config = dict(
    num_hidden_layers=8,
    hidden_size=576,
    num_attention_heads=9,
    num_key_value_heads=3,
    head_dim=64,
    intermediate_size=1152,
    vocab_size=8192,
    hidden_act='swiglu',
    norm='rmsnorm',
    norm_place='pre',
    norm_eps=1e-06,
    positions='learned',
    qk_norm=False,
    attn_scale=0.125,
    bias='none',
    tie_word_embeddings=False,
    parallel_block=False,
    init='uniform',
    init_std_qkv=0.0181,
    init_std_o=0.0,
    init_std_up=0.0181,
    init_std_down=0.0,
    optimizer='soap_variant',
    learning_rate=0.00246,
    beta1=0.95,
    beta2=0.99,
    weight_decay=0.16,
    lr_head=0.00539,
    max_grad_norm=0.5,
    warmup_steps=200,
    schedule='wsd',
    decay_fraction=0.812,
    decay_shape='linear',
    final_lr_fraction=0.1,
    batch_tokens=[131072, 262144, 524288],
    max_seq_len=2048,
    doc_mask=True,
    train_tokens=906800000,
    max_steps=3085,
    dataset='wikipedia_en',
)
Each number is 50 + 12 x the weight over its row's rms, rounded and kept within 0 to 99. Layers, rows and columns count from 0. The size before them is the row's rms in percent of the matrix's.

# layer 5 MLP gate, 1152x576, rms 0.0967, rows 457-528, columns 288-319
103:65 29 52 47 40 52 43 47 37 45 45 50 36 70 59 30 57 59 65 54 60 43 64 52 26 59 24 51 68 61 46 55
105:58 66 68 42 58 56 45 58 32 52 49 49 46 35 46 52 62 36 61 55 53 42 57 48 51 68 61 31 36 65 60 21
112:64 53 50 49 53 53 52 54 52 73 52 64 61 64 37 54 54 26 49 56 52 41 49 67 33 53 41 50 52 36 51 28
100:47 40 46 42 23 53 58 54 51 45 66 57 52 51 57 62 44 61 32 54 63 60 61 40 60 40 64 64 38 59 60 31
098:46 44 44 37 53 52 53 40 28 53 37 40 57 47 39 60 71 42 29 68 53 61 44 51 45 45 46 58 58 64 38 52
100:56 62 44 35 29 38 60 49 65 43 25 59 44 27 58 51 62 49 62 52 57 41 51 50 42 49 48 34 73 44 47 52
094:37 50 34 64 50 47 48 53 47 63 42 52 62 58 44 64 38 36 58 60 25 60 41 49 46 21 70 65 66 60 57 72
083:51 63 36 48 57 57 44 52 58 46 43 54 47 53 51 50 36 50 45 19 42 53 24 49 51 49 49 62 55 43 50 39
105:64 49 52 43 65 57 47 63 60 09 46 59 73 59 51 49 32 64 44 38 37 62 56 61 60 59 44 38 71 52 58 58
097:67 56 65 54 66 66 61 52 31 25 60 49 43 59 33 55 56 46 41 47 58 60 62 39 52 61 48 51 39 69 40 44
092:63 35 33 45 60 70 41 41 65 55 56 53 50 53 59 69 56 50 63 55 70 36 49 55 49 65 58 42 77 69 28 36
098:49 38 48 43 28 32 42 56 67 57 40 33 36 45 55 28 44 77 46 56 45 55 43 73 52 21 43 41 48 53 16 42
104:40 43 47 40 27 59 48 49 52 47 39 66 67 45 64 52 38 49 57 37 46 46 50 57 43 54 48 53 54 65 30 46
096:54 47 52 40 36 45 63 46 46 21 36 64 40 42 51 76 73 53 48 42 36 31 52 45 50 61 38 36 39 52 39 44
104:43 43 50 54 37 41 59 25 37 59 47 60 52 58 61 40 62 52 50 45 65 50 49 36 53 37 45 30 49 58 53 55
087:36 78 65 70 69 75 45 47 42 40 48 38 68 50 37 62 58 47 50 45 59 55 39 43 66 55 47 30 28 56 59 53
125:68 57 26 46 47 24 52 57 43 58 60 58 56 59 40 82 46 46 47 54 64 58 58 54 49 28 52 74 49 50 62 60
100:44 49 42 53 63 42 49 61 70 25 39 58 57 68 33 62 44 37 56 46 31 63 46 71 48 55 36 55 59 46 41 67
101:55 47 46 56 52 54 65 57 63 45 62 57 51 36 46 55 63 33 40 52 47 35 38 39 56 49 55 52 53 66 59 43
101:54 47 27 42 67 44 25 50 51 39 77 65 46 59 71 63 19 47 46 57 30 72 58 58 60 52 29 47 49 47 42 32
111:59 57 44 52 44 40 73 64 58 53 59 59 44 27 51 57 52 68 62 42 56 79 44 55 61 54 58 63 59 66 42 57
092:46 57 49 47 23 62 36 57 49 35 49 43 37 59 45 32 46 71 49 55 19 69 50 51 48 65 36 51 18 56 58 62
097:50 44 52 35 56 71 48 60 55 43 44 61 38 44 45 29 57 46 41 47 30 64 49 48 66 58 70 42 23 60 42 49
102:60 71 26 63 57 50 68 42 64 26 40 69 53 60 62 64 68 41 60 44 44 40 50 40 48 63 54 45 62 27 63 45
090:71 42 34 49 37 47 45 46 43 32 33 52 29 47 61 50 64 49 37 56 40 49 57 47 26 52 33 28 52 37 30 54
095:27 35 56 55 70 65 62 65 26 56 56 56 72 39 34 52 35 42 60 48 28 49 52 36 36 45 40 58 61 60 45 59
095:38 38 53 33 63 55 58 48 53 47 66 41 29 74 58 70 49 55 57 58 60 67 48 51 48 44 43 58 57 56 68 50
102:43 45 38 38 49 42 24 50 48 45 36 65 49 54 56 54 61 35 59 51 54 59 35 57 56 42 59 74 40 46 66 52
107:32 60 38 32 48 57 43 47 60 26 47 50 67 39 48 59 54 07 47 57 41 61 54 69 50 52 53 50 46 47 59 53
093:54 42 38 56 30 44 56 67 57 40 58 58 64 40 47 32 49 49 38 57 52 55 67 58 42 44 55 51 47 50 37 62
098:33 44 61 55 44 79 55 47 50 39 53 53 37 34 38 45 38 58 27 58 50 30 69 72 43 44 66 41 65 41 71 66
095:63 51 36 46 73 55 46 61 32 52 38 53 57 57 48 56 35 35 46 45 37 44 47 32 55 61 44 28 59 59 42 53
098:60 41 36 60 44 44 70 47 51 41 55 31 40 30 36 51 61 33 25 54 59 61 55 72 46 42 41 75 62 77 31 30
092:51 63 60 57 27 42 46 41 65 35 53 48 44 51 72 60 40 38 53 53 49 37 62 26 34 52 47 51 99 57 48 51
104:48 59 49 23 45 50 46 39 40 59 67 48 75 49 43 36 40 42 53 51 60 46 64 58 59 44 39 42 40 42 40 42
096:24 64 53 34 54 49 47 59 31 55 41 29 61 63 37 45 62 59 44 49 59 47 71 61 46 33 47 51 43 37 57 45
108:68 43 37 49 38 39 24 67 52 52 70 54 46 42 33 40 66 52 41 43 58 48 42 41 43 39 47 46 67 38 50 49
091:54 38 52 60 65 38 79 46 46 54 53 63 49 30 62 56 32 64 46 49 54 49 23 36 40 57 74 45 52 39 45 61
112:51 61 40 36 57 80 47 44 51 49 40 62 41 44 50 34 47 51 55 33 43 31 41 59 56 60 40 41 45 51 49 54
092:52 60 21 51 47 48 68 50 34 62 35 42 57 34 45 65 63 21 56 51 59 56 49 55 50 31 45 51 51 55 42 45
098:51 56 58 55 40 74 37 83 37 51 64 39 54 72 53 64 57 60 49 53 43 60 54 32 18 71 32 48 30 34 48 54
103:44 49 46 40 23 47 56 30 57 53 50 45 35 52 42 43 50 44 46 49 51 39 47 42 87 53 25 46 42 60 50 63
107:49 45 44 63 64 50 52 60 57 45 47 59 51 52 56 48 53 49 56 57 64 46 51 39 40 56 50 31 44 45 38 54
104:67 46 43 61 54 49 18 46 56 30 42 62 44 30 28 57 67 40 51 47 35 45 55 53 36 33 39 42 42 74 70 39
096:79 42 48 58 41 29 44 68 35 67 56 52 52 30 44 47 38 68 56 29 55 49 75 72 41 56 35 37 58 59 60 25
100:64 54 47 45 33 52 37 35 59 68 43 47 48 63 49 57 48 45 49 51 60 74 30 25 36 47 38 58 62 66 55 48
091:45 54 40 41 57 41 38 41 39 50 52 38 62 53 40 67 47 19 48 54 45 69 46 49 43 74 26 54 57 27 59 52
100:27 47 52 55 60 59 43 35 54 40 47 59 45 58 58 43 51 61 79 79 45 49 41 53 55 70 55 60 49 59 34 43
094:55 55 55 44 49 45 53 38 45 46 66 49 30 52 50 51 55 70 63 42 78 47 48 47 52 47 57 54 35 42 53 54
101:42 41 62 34 37 59 57 50 59 57 25 51 56 53 56 66 46 34 40 55 49 40 53 36 39 47 35 48 53 62 63 54
096:32 52 37 35 45 39 55 52 57 62 47 37 51 59 47 46 38 38 49 56 41 25 57 23 39 51 25 91 43 72 50 61
100:37 33 40 48 48 63 78 55 47 48 57 47 41 53 37 44 65 31 39 53 19 55 34 43 50 68 48 49 59 52 77 55
083:45 46 38 45 44 67 32 56 50 39 63 69 66 49 53 36 45 50 45 41 53 32 66 29 37 54 41 54 44 63 50 57
104:47 41 27 38 61 51 55 62 56 37 27 54 35 45 42 59 50 59 40 47 37 61 63 44 56 34 42 52 57 55 41 41
098:62 28 53 29 42 50 36 56 44 44 50 25 66 57 76 74 53 47 51 50 56 43 44 38 58 56 60 57 35 50 55 38
098:38 61 32 57 64 38 64 43 55 50 49 44 44 47 52 76 54 44 74 58 51 51 52 50 72 80 46 32 43 70 47 67
098:58 34 53 55 57 53 47 59 61 53 37 42 39 55 55 39 53 63 41 68 62 32 63 52 70 52 68 59 64 59 60 59
093:64 49 50 78 63 36 56 71 62 48 36 66 41 51 58 48 36 42 52 56 30 44 55 73 46 36 44 58 55 54 54 46
099:33 43 57 26 53 50 65 54 61 71 53 46 47 55 63 48 49 27 49 44 36 51 42 31 35 45 45 47 40 64 62 78
102:66 55 42 53 39 56 41 26 40 39 62 49 41 48 44 43 44 83 56 56 27 66 52 28 48 37 50 42 64 65 40 32
100:23 60 57 59 80 28 57 60 39 55 47 53 85 67 50 60 60 65 48 47 32 52 31 46 34 56 63 46 15 50 56 60
105:26 59 43 53 47 43 56 51 67 63 38 55 57 64 59 49 64 46 25 31 35 45 50 53 55 42 67 58 44 43 34 34
099:46 54 38 58 64 60 47 57 59 38 54 54 28 53 53 49 51 42 57 46 22 57 53 53 51 29 52 48 52 57 53 40
106:53 70 21 55 55 72 62 32 57 47 63 48 51 46 55 62 24 48 71 56 19 65 35 50 44 62 55 59 55 33 28 44
099:43 52 52 53 51 54 63 34 54 37 57 51 65 62 47 24 44 44 49 58 34 58 38 62 53 40 46 63 75 53 22 48
087:32 59 51 45 53 42 52 55 44 52 71 34 61 59 60 45 60 42 69 77 70 56 39 52 49 49 41 56 49 39 59 41
098:46 55 70 56 42 59 62 63 50 56 58 57 61 60 46 53 46 49 21 36 42 44 28 54 26 62 43 34 53 48 47 47
097:60 48 52 46 42 24 56 54 50 32 65 31 61 53 61 68 55 57 49 46 60 38 54 60 52 61 64 64 54 40 62 32
099:60 69 34 50 60 54 34 44 64 54 72 49 40 38 46 44 46 61 51 57 54 67 61 35 42 67 36 50 75 35 55 58
090:56 49 42 28 59 69 44 45 46 52 59 55 45 46 72 46 39 43 53 64 61 44 63 65 57 78 49 66 73 60 44 70
086:61 30 56 36 14 43 62 48 53 59 36 35 63 70 47 41 41 51 65 48 47 45 34 33 36 79 32 64 38 58 58 52
097:54 43 53 42 48 40 74 75 44 41 59 56 50 61 50 56 51 50 60 43 37 49 31 53 47 46 72 49 49 57 58 36
# layer 5 MLP up, 1152x576, rms 0.104, rows 457-527, columns 288-319
101:57 51 69 42 51 66 49 45 48 33 59 42 59 57 63 50 52 46 40 71 61 32 56 47 64 36 42 47 51 73 30 39
107:49 54 58 42 31 67 61 45 67 71 26 66 51 40 52 38 49 53 60 56 37 71 70 69 45 14 48 65 60 41 31 46
110:65 48 48 38 75 38 53 65 50 37 73 60 55 41 76 45 34 49 31 48 52 56 49 50 54 52 57 61 66 48 26 39
102:58 36 19 72 59 48 55 55 37 64 79 58 28 58 49 75 49 62 55 50 40 59 51 60 61 35 52 45 56 43 49 66
100:46 31 62 50 37 52 37 48 57 62 65 43 41 38 57 49 47 58 43 51 55 52 65 62 45 49 52 40 47 43 30 39
098:48 56 57 52 36 47 34 51 63 55 69 51 56 45 57 61 56 43 56 72 55 49 44 43 58 52 30 37 51 51 52 38
095:38 57 41 66 45 38 40 39 31 36 43 49 58 45 55 50 29 68 46 58 52 40 47 21 23 48 36 31 48 58 60 35
090:38 49 49 79 60 46 58 30 47 44 54 53 49 41 43 58 34 52 55 75 45 32 36 44 52 46 75 45 46 61 58 63
110:59 58 50 78 55 75 43 43 64 43 33 28 57 48 37 37 42 46 79 23 63 64 58 30 58 60 59 44 45 35 67 46
102:61 51 53 65 64 40 44 51 66 59 53 50 82 53 31 49 62 64 46 31 48 47 51 64 63 40 37 45 59 51 60 45
089:30 68 59 52 62 58 61 41 40 50 44 38 49 32 46 38 38 60 51 51 50 35 33 68 32 57 62 53 32 47 57 48
094:45 34 65 39 48 65 52 71 50 66 37 62 35 47 46 32 57 51 63 33 44 23 28 43 62 48 35 45 54 51 55 42
113:65 70 63 63 53 52 53 58 37 67 68 55 63 45 18 50 43 54 48 40 64 63 39 46 48 60 19 44 55 64 44 59
094:32 50 38 53 53 54 46 59 65 61 48 48 67 47 56 62 53 50 41 39 63 35 68 41 55 68 42 76 52 50 37 47
104:65 62 34 75 62 47 56 52 46 64 67 32 51 53 45 39 45 48 44 47 33 52 51 56 37 56 59 45 61 55 46 38
088:75 55 33 89 55 33 49 28 55 47 80 64 75 45 43 48 26 41 50 46 50 55 29 48 71 59 44 62 47 47 69 54
107:44 41 38 51 43 62 58 62 52 50 56 62 51 49 64 26 51 45 34 63 55 32 80 73 31 44 56 43 75 60 46 62
099:48 42 60 51 33 33 55 74 65 47 64 34 63 62 45 61 56 42 36 44 12 69 60 60 57 44 42 56 45 66 35 37
102:48 38 46 51 49 56 61 52 46 47 50 43 67 51 37 46 58 44 44 59 55 41 67 45 58 49 52 60 61 65 51 46
096:67 44 69 36 73 47 51 58 56 51 53 34 20 57 67 41 52 53 18 45 41 55 63 55 62 59 49 41 54 50 60 41
118:27 30 55 30 46 61 58 44 59 33 63 47 61 43 68 48 62 29 39 46 48 64 66 41 48 38 35 67 45 27 38 51
097:38 34 70 69 66 50 57 52 53 26 26 41 48 52 47 36 45 47 38 64 71 54 49 58 46 56 57 60 39 62 48 68
099:52 50 31 52 32 44 46 28 71 81 72 41 38 52 56 50 77 49 47 44 74 55 51 67 57 47 50 49 56 50 46 51
102:66 45 38 53 43 22 46 20 46 54 61 60 41 56 31 58 61 42 41 36 52 51 31 61 32 45 77 47 49 60 38 53
085:41 48 44 41 70 52 42 40 54 13 51 37 54 50 66 32 51 49 40 57 62 49 31 41 49 51 53 50 44 53 29 65
094:62 70 50 37 56 49 33 48 54 44 46 37 31 65 61 60 39 51 69 50 44 57 38 38 53 48 73 48 70 52 74 59
096:47 66 58 85 45 51 43 41 58 51 67 51 39 46 35 41 36 43 43 54 84 30 07 32 59 57 62 30 43 45 47 74
100:54 41 46 36 58 48 59 44 54 64 49 58 76 43 40 60 59 37 58 38 26 42 67 44 44 47 58 64 55 41 65 42
117:57 81 71 52 36 54 58 43 53 40 58 59 54 73 66 59 50 57 47 48 44 50 43 41 41 40 34 52 57 50 50 42
090:55 32 44 39 57 49 47 46 43 26 46 50 64 55 53 57 67 34 56 54 55 54 62 67 67 54 40 52 69 65 57 53
099:64 57 42 41 66 64 46 60 59 48 66 51 43 41 62 55 68 52 62 26 23 49 41 53 34 55 42 58 72 53 46 19
093:39 43 43 51 43 81 28 60 39 57 40 51 59 55 42 41 50 52 61 47 55 43 29 56 51 49 52 36 75 45 44 61
101:45 65 40 63 63 54 58 54 54 55 57 67 74 42 41 34 66 47 56 43 43 38 57 52 40 53 44 36 18 70 54 39
098:48 66 46 32 59 46 56 45 33 60 69 59 32 57 72 38 55 59 71 42 43 48 49 46 53 56 61 43 66 62 56 48
111:35 75 64 50 54 61 35 59 29 47 47 49 60 61 47 54 50 50 43 77 53 47 53 50 46 53 45 33 58 55 38 52
088:63 51 42 48 59 43 70 30 32 60 50 50 54 60 44 50 64 52 61 49 41 59 50 49 42 41 52 55 53 65 38 67
108:69 37 67 32 60 52 35 64 46 52 52 40 20 57 53 59 42 41 57 37 62 60 38 44 48 58 47 51 46 36 46 64
092:58 53 58 49 60 54 59 54 55 60 50 64 40 51 71 52 66 52 37 58 51 57 47 64 60 59 50 39 31 28 74 62
104:65 54 68 40 25 57 54 52 36 56 35 48 45 37 47 58 74 51 32 32 47 30 54 38 55 63 52 53 47 46 49 45
090:52 55 54 51 61 65 21 45 38 51 48 66 52 39 52 41 42 57 42 75 60 68 46 53 41 38 43 66 44 52 37 47
098:54 53 46 65 64 49 62 40 44 46 43 55 36 48 54 62 53 54 44 38 45 41 50 53 48 54 54 47 69 26 75 56
099:57 46 53 55 58 39 57 48 50 56 41 66 48 57 42 33 63 36 57 61 52 68 34 50 34 60 52 45 60 74 69 44
106:53 53 34 46 56 50 47 75 53 33 40 45 66 66 40 32 54 48 23 60 46 65 44 53 28 47 29 49 39 55 46 48
098:28 52 36 62 38 41 55 47 54 63 45 54 48 61 51 46 49 43 59 52 46 49 53 53 38 35 28 32 41 60 40 59
097:48 40 54 46 44 33 62 64 54 43 54 51 50 66 62 38 32 78 52 54 40 46 63 23 46 60 44 56 50 54 40 51
094:43 53 74 75 59 60 74 54 54 57 44 54 59 63 54 39 38 39 50 32 70 69 29 37 47 57 62 43 51 35 43 39
089:47 59 61 30 39 54 55 47 38 56 41 47 65 58 57 43 44 37 68 60 53 67 26 60 31 56 56 43 52 40 56 64
101:71 65 49 41 51 44 49 38 31 70 56 54 58 44 64 35 42 50 43 38 49 43 44 49 40 31 42 40 32 35 59 59
098:41 19 47 57 25 18 50 60 48 57 48 55 50 46 37 46 29 32 46 55 43 65 45 57 53 64 48 51 45 40 54 59
104:61 54 49 55 62 51 31 35 49 28 49 55 38 54 42 57 54 64 56 48 25 39 50 28 77 42 60 36 46 46 49 42
091:36 50 47 63 39 58 40 39 63 44 49 41 53 72 37 40 29 60 35 36 39 37 41 39 46 44 50 38 55 53 49 47
103:44 76 42 44 73 69 68 27 55 47 41 71 53 83 56 70 68 58 40 59 33 48 20 67 43 40 53 82 70 29 60 60
072:55 76 36 58 49 50 40 34 57 55 34 34 73 43 46 51 67 62 38 68 49 25 55 43 48 48 56 56 56 37 30 31
101:67 76 27 66 66 37 27 54 54 47 51 66 54 63 44 62 46 64 55 35 47 46 38 37 55 57 50 63 45 38 59 56
096:25 57 42 63 69 45 77 28 39 69 55 50 66 21 57 60 65 55 39 60 60 52 36 43 54 52 59 57 42 63 64 68
101:62 49 47 29 55 53 34 52 54 44 44 59 43 35 47 64 37 59 42 50 43 51 41 53 49 46 63 51 44 53 75 29
093:70 45 64 42 31 40 60 47 58 42 61 36 52 48 45 52 51 54 74 56 36 76 50 64 43 34 38 47 42 33 41 59
088:59 30 45 38 53 38 21 48 41 55 66 96 57 72 49 55 50 36 49 66 46 57 51 44 41 60 40 40 51 44 69 60
097:54 71 53 60 52 59 51 35 47 23 43 48 65 57 31 45 43 47 56 59 76 61 45 49 36 62 48 47 47 43 25 50
096:50 46 34 53 26 59 48 50 44 60 69 57 16 64 47 50 39 47 47 56 64 76 60 21 47 58 45 52 42 50 54 46
095:57 54 67 43 66 42 44 61 34 68 61 55 67 52 60 68 37 50 75 60 63 25 50 63 39 48 38 48 66 42 54 69
103:37 38 63 29 41 52 39 48 45 69 56 65 50 56 60 59 40 39 31 51 26 62 60 66 67 49 47 47 43 76 67 25
101:49 62 28 42 63 55 39 41 54 39 45 48 35 47 58 52 58 40 53 46 48 73 16 38 46 47 60 41 47 54 52 46
103:51 38 67 39 46 50 43 40 60 41 53 55 38 58 65 39 59 56 52 33 72 54 36 47 42 61 40 45 50 87 61 25
091:69 40 54 47 29 38 35 59 29 44 43 53 31 57 54 37 16 35 63 68 53 26 40 47 49 50 65 36 54 43 56 46
094:28 44 43 61 66 51 66 49 50 63 34 50 46 55 39 50 58 45 54 59 58 34 38 49 63 42 45 49 63 46 70 48
100:36 54 61 45 43 49 61 67 58 42 55 52 75 44 33 29 60 63 47 68 52 45 46 37 59 48 66 41 73 46 54 39
104:47 45 58 48 60 51 41 43 45 58 49 55 52 45 39 41 56 47 58 59 52 56 21 41 37 32 59 73 59 30 19 55
108:36 50 80 59 54 53 68 53 37 60 48 50 57 54 46 32 52 43 54 70 47 38 57 69 57 31 40 44 50 67 41 67
093:61 52 44 61 48 56 74 61 57 58 48 37 48 50 54 41 66 33 70 51 57 35 61 52 49 64 43 53 59 32 40 56
084:52 41 67 11 59 50 52 64 57 52 65 20 55 69 50 38 48 36 44 72 41 47 34 36 51 40 60 51 61 21 58 69
# layer 5 MLP down (transposed), 1152x576, rms 0.0986, rows 457-527, columns 288-319
104:42 60 32 45 48 46 61 40 44 46 67 44 61 60 55 59 48 61 48 57 34 52 41 64 46 46 74 54 62 62 54 39
109:37 42 58 56 50 62 48 75 40 39 40 49 31 33 59 34 47 51 53 35 41 54 61 37 44 53 60 62 77 41 45 70
102:51 54 62 51 45 44 37 69 39 52 32 58 59 61 52 39 65 51 49 45 44 58 55 63 31 52 47 40 52 37 55 45
104:63 42 49 48 51 60 40 43 37 36 47 55 52 38 56 48 36 34 49 82 46 62 61 49 37 47 52 53 45 71 63 31
095:61 40 62 46 56 62 44 46 64 49 69 41 65 47 36 41 54 63 49 47 47 55 40 31 69 43 34 59 49 40 64 65
106:31 72 32 55 44 17 74 52 47 60 49 35 46 54 44 48 51 36 57 35 59 43 58 59 50 42 39 58 49 55 71 35
098:77 53 35 41 51 66 54 50 63 47 39 34 51 33 62 56 50 34 49 35 43 41 44 53 77 43 34 63 29 41 69 64
081:69 63 61 22 53 62 62 47 62 22 44 33 68 59 60 57 52 35 52 55 43 60 58 35 58 35 55 48 64 59 31 40
105:26 48 41 54 52 48 55 55 46 61 68 51 55 53 58 45 55 40 51 60 60 60 53 53 36 34 47 56 31 44 47 55
104:55 53 55 61 38 32 54 40 47 74 54 66 44 60 31 49 54 30 62 51 42 48 35 65 55 35 47 46 66 31 71 45
095:39 59 72 36 61 41 35 59 58 79 58 19 71 57 49 56 42 35 44 37 61 55 53 47 48 51 50 45 64 28 48 46
096:49 52 51 65 55 56 38 41 50 50 45 38 43 48 33 65 59 33 47 63 57 48 47 58 36 52 60 50 61 57 36 54
105:42 59 52 46 29 39 52 59 54 35 53 69 55 29 29 51 47 58 31 39 50 43 49 42 63 48 53 66 49 48 48 35
093:48 39 61 38 66 52 64 56 32 53 57 61 58 64 49 40 54 47 59 56 58 62 77 55 59 56 29 51 51 62 48 24
099:64 51 55 46 54 53 56 63 48 52 48 84 56 56 58 39 74 51 55 61 64 48 45 54 70 65 27 29 55 38 39 91
085:33 15 62 37 53 67 59 52 76 62 40 25 56 56 52 54 45 58 43 70 68 47 71 61 34 51 38 32 59 38 36 57
114:52 67 49 62 63 15 50 60 50 59 58 54 44 55 51 80 45 57 69 46 46 56 34 34 79 65 56 67 41 57 64 38
107:36 73 49 52 47 39 61 60 52 71 46 58 58 89 36 55 67 57 77 64 40 44 36 50 56 55 40 50 34 31 57 46
106:39 58 48 56 56 55 56 35 64 53 56 59 43 67 29 42 32 35 55 56 33 63 58 34 35 39 47 71 48 39 40 39
102:30 70 47 60 41 49 50 59 67 36 51 36 36 25 58 54 39 61 50 40 32 42 44 60 38 58 33 45 82 44 39 44
105:71 60 61 56 55 52 45 37 59 52 52 61 49 61 67 51 43 43 53 54 40 53 45 60 69 58 74 32 50 56 61 50
092:60 65 34 43 54 45 41 74 35 46 50 48 54 56 42 47 40 50 65 43 52 65 39 35 47 42 79 60 35 49 69 40
101:56 53 51 37 66 53 41 41 24 45 60 52 23 59 52 63 29 48 74 37 44 49 40 32 50 50 40 51 40 34 49 32
102:28 51 39 45 74 72 33 40 54 70 18 74 51 54 37 43 51 54 62 39 37 57 50 33 49 39 45 56 28 47 36 34
090:46 47 54 46 51 40 55 37 33 71 39 88 60 29 51 53 62 68 43 45 58 53 23 53 48 55 49 47 38 33 55 27
095:49 42 69 52 33 30 55 46 43 55 50 53 67 58 48 27 63 26 55 53 52 64 59 45 40 40 36 49 52 52 35 49
096:41 54 70 33 53 37 17 60 32 47 39 51 63 47 34 55 64 64 38 82 35 73 76 63 38 46 45 59 43 38 25 61
100:50 40 61 42 66 71 74 57 60 64 45 55 50 48 64 41 54 64 39 55 75 66 66 47 40 47 60 51 48 74 54 63
110:57 42 54 47 63 46 60 57 48 71 76 59 46 57 43 37 49 68 62 50 68 63 70 44 45 62 64 39 45 50 68 72
091:40 42 31 55 40 40 65 54 20 66 23 55 44 49 66 42 50 76 61 25 47 48 48 51 60 57 50 47 60 53 51 65
094:67 59 52 72 63 17 52 48 51 37 51 54 39 47 49 51 37 46 43 43 53 51 71 44 62 72 57 54 65 66 42 50
093:77 38 51 43 22 36 63 48 45 49 60 63 53 42 52 51 44 55 57 56 50 54 55 32 85 45 53 44 30 43 59 44
095:88 50 47 34 44 74 53 55 59 54 55 48 50 64 38 51 41 61 59 54 53 43 50 58 48 51 58 48 54 72 34 52
097:62 73 69 40 61 44 29 40 68 59 36 47 46 54 41 44 53 41 59 32 44 50 47 28 48 45 52 47 72 78 52 56
106:40 27 36 63 42 56 61 51 64 54 41 41 39 74 57 37 52 55 37 55 85 55 52 63 56 49 64 32 62 47 43 28
096:51 51 40 20 50 66 42 44 49 41 58 70 41 51 70 28 42 67 45 62 23 61 33 35 45 46 31 32 52 45 25 59
112:47 63 74 72 24 43 31 31 35 43 41 52 64 64 72 65 40 57 51 40 38 57 54 57 73 53 34 58 61 83 41 41
099:64 59 39 44 48 56 42 40 43 65 44 23 52 45 26 48 48 39 55 53 19 41 50 58 42 44 24 43 37 47 43 48
108:67 26 68 37 60 46 57 52 53 57 63 49 43 45 43 46 40 43 42 52 53 53 31 43 59 32 49 38 55 65 40 65
095:28 32 33 53 56 54 37 48 57 48 42 58 48 37 56 62 56 61 72 35 40 41 36 38 47 52 55 83 64 33 46 54
098:54 59 58 50 59 74 37 32 49 55 58 57 29 40 53 41 53 32 43 52 60 53 49 53 39 50 82 58 63 37 57 35
105:61 37 50 41 80 41 55 62 56 72 73 45 67 46 56 51 48 50 55 59 47 58 38 46 47 65 65 45 38 37 56 42
096:53 42 40 47 38 43 22 68 41 39 75 45 42 44 64 63 37 57 51 39 62 44 43 52 78 50 41 47 63 58 57 51
096:32 62 50 45 32 63 52 54 51 57 43 52 68 37 64 61 48 46 66 52 50 47 53 40 52 58 61 31 47 49 43 39
095:49 55 43 67 37 44 27 60 46 62 44 45 54 43 66 55 38 55 62 52 59 58 55 66 57 54 49 57 48 47 56 63
100:50 54 38 73 50 60 37 53 51 48 54 50 61 36 44 45 51 63 57 63 40 58 49 59 42 44 56 43 27 53 50 58
093:55 51 54 41 91 35 63 69 37 43 46 53 66 55 47 47 59 34 67 51 60 29 41 54 59 50 58 47 52 60 84 50
102:55 48 57 54 32 59 54 73 58 37 34 53 21 66 37 60 41 55 59 50 52 56 41 56 57 68 33 56 57 39 51 49
091:54 51 68 53 56 52 50 62 66 53 53 57 56 51 56 21 57 54 80 54 62 42 58 34 62 62 56 74 40 56 42 40
092:42 39 51 47 53 56 82 53 53 48 48 52 53 42 53 50 58 39 50 52 56 44 33 50 57 22 15 64 67 57 39 42
090:82 43 17 56 71 36 45 72 36 56 46 39 24 50 47 63 50 52 24 31 60 48 77 33 31 58 54 53 37 60 50 54
110:35 68 43 48 44 33 47 45 39 50 51 60 75 54 47 39 40 58 39 35 53 40 38 48 51 43 29 55 77 47 46 48
085:66 45 57 49 50 49 47 34 46 54 51 62 64 39 32 43 37 74 39 46 49 58 49 43 41 33 72 50 42 56 50 61
092:82 61 38 52 33 42 40 23 49 35 68 55 54 51 77 45 60 37 65 62 45 37 32 68 57 43 55 43 44 70 54 50
094:57 54 45 42 47 67 37 71 50 33 38 86 52 56 59 25 51 33 57 65 43 47 43 68 50 46 48 41 48 50 40 45
107:56 38 54 63 45 41 50 71 38 22 32 67 50 39 56 50 35 81 72 59 55 48 49 51 56 55 48 52 38 41 37 47
099:55 49 30 61 41 55 40 41 50 75 40 53 44 57 51 28 33 61 38 35 43 64 37 53 51 55 37 55 44 55 44 30
092:59 58 46 74 45 48 72 50 40 40 50 70 46 53 47 54 39 52 39 55 35 21 51 36 70 47 57 60 36 54 54 58
098:32 26 27 43 55 49 58 50 49 37 54 47 61 43 65 58 28 57 59 30 34 67 30 49 46 80 52 40 56 43 50 55
098:43 62 38 46 22 23 41 37 63 54 61 51 67 54 33 33 49 80 26 64 31 50 72 34 50 44 42 52 59 34 57 41
094:53 51 47 59 26 31 62 49 56 37 62 59 74 53 38 54 53 32 52 35 54 35 55 62 65 35 56 41 56 35 30 35
107:49 52 66 55 49 56 47 45 54 29 47 38 27 57 56 61 50 68 33 59 42 61 42 57 56 53 62 35 69 70 23 38
102:42 63 70 59 58 43 54 53 54 54 41 48 45 44 67 56 50 33 53 60 45 26 61 56 59 48 72 66 54 49 40 59
106:69 73 55 53 36 37 45 16 49 38 33 46 72 54 46 47 60 61 30 56 54 54 37 61 56 48 48 67 63 59 51 64
092:54 49 64 63 39 75 63 50 44 41 59 45 42 58 43 50 57 60 51 52 42 78 53 51 43 72 61 74 65 69 42 43
091:42 43 57 58 35 61 55 32 52 53 46 49 27 62 48 44 41 44 49 48 54 63 43 56 48 43 28 65 43 44 41 42
103:41 64 60 46 36 47 20 51 51 45 48 59 53 30 48 52 29 43 62 53 53 48 37 53 47 60 60 51 37 49 50 53
106:52 55 64 43 49 41 30 64 53 53 46 52 28 61 33 64 48 44 61 71 35 54 26 47 71 56 68 46 69 52 44 39
109:26 56 68 60 62 53 56 60 54 35 64 55 40 34 65 48 45 36 61 43 43 53 55 36 43 48 63 49 52 54 55 42
090:41 41 62 50 25 37 67 47 56 61 61 41 53 62 50 36 45 66 47 42 51 42 46 50 59 64 43 41 41 48 48 21
087:45 73 30 94 53 45 38 36 38 65 44 56 42 43 43 43 45 64 42 30 68 49 35 49 55 53 51 60 44 66 40 38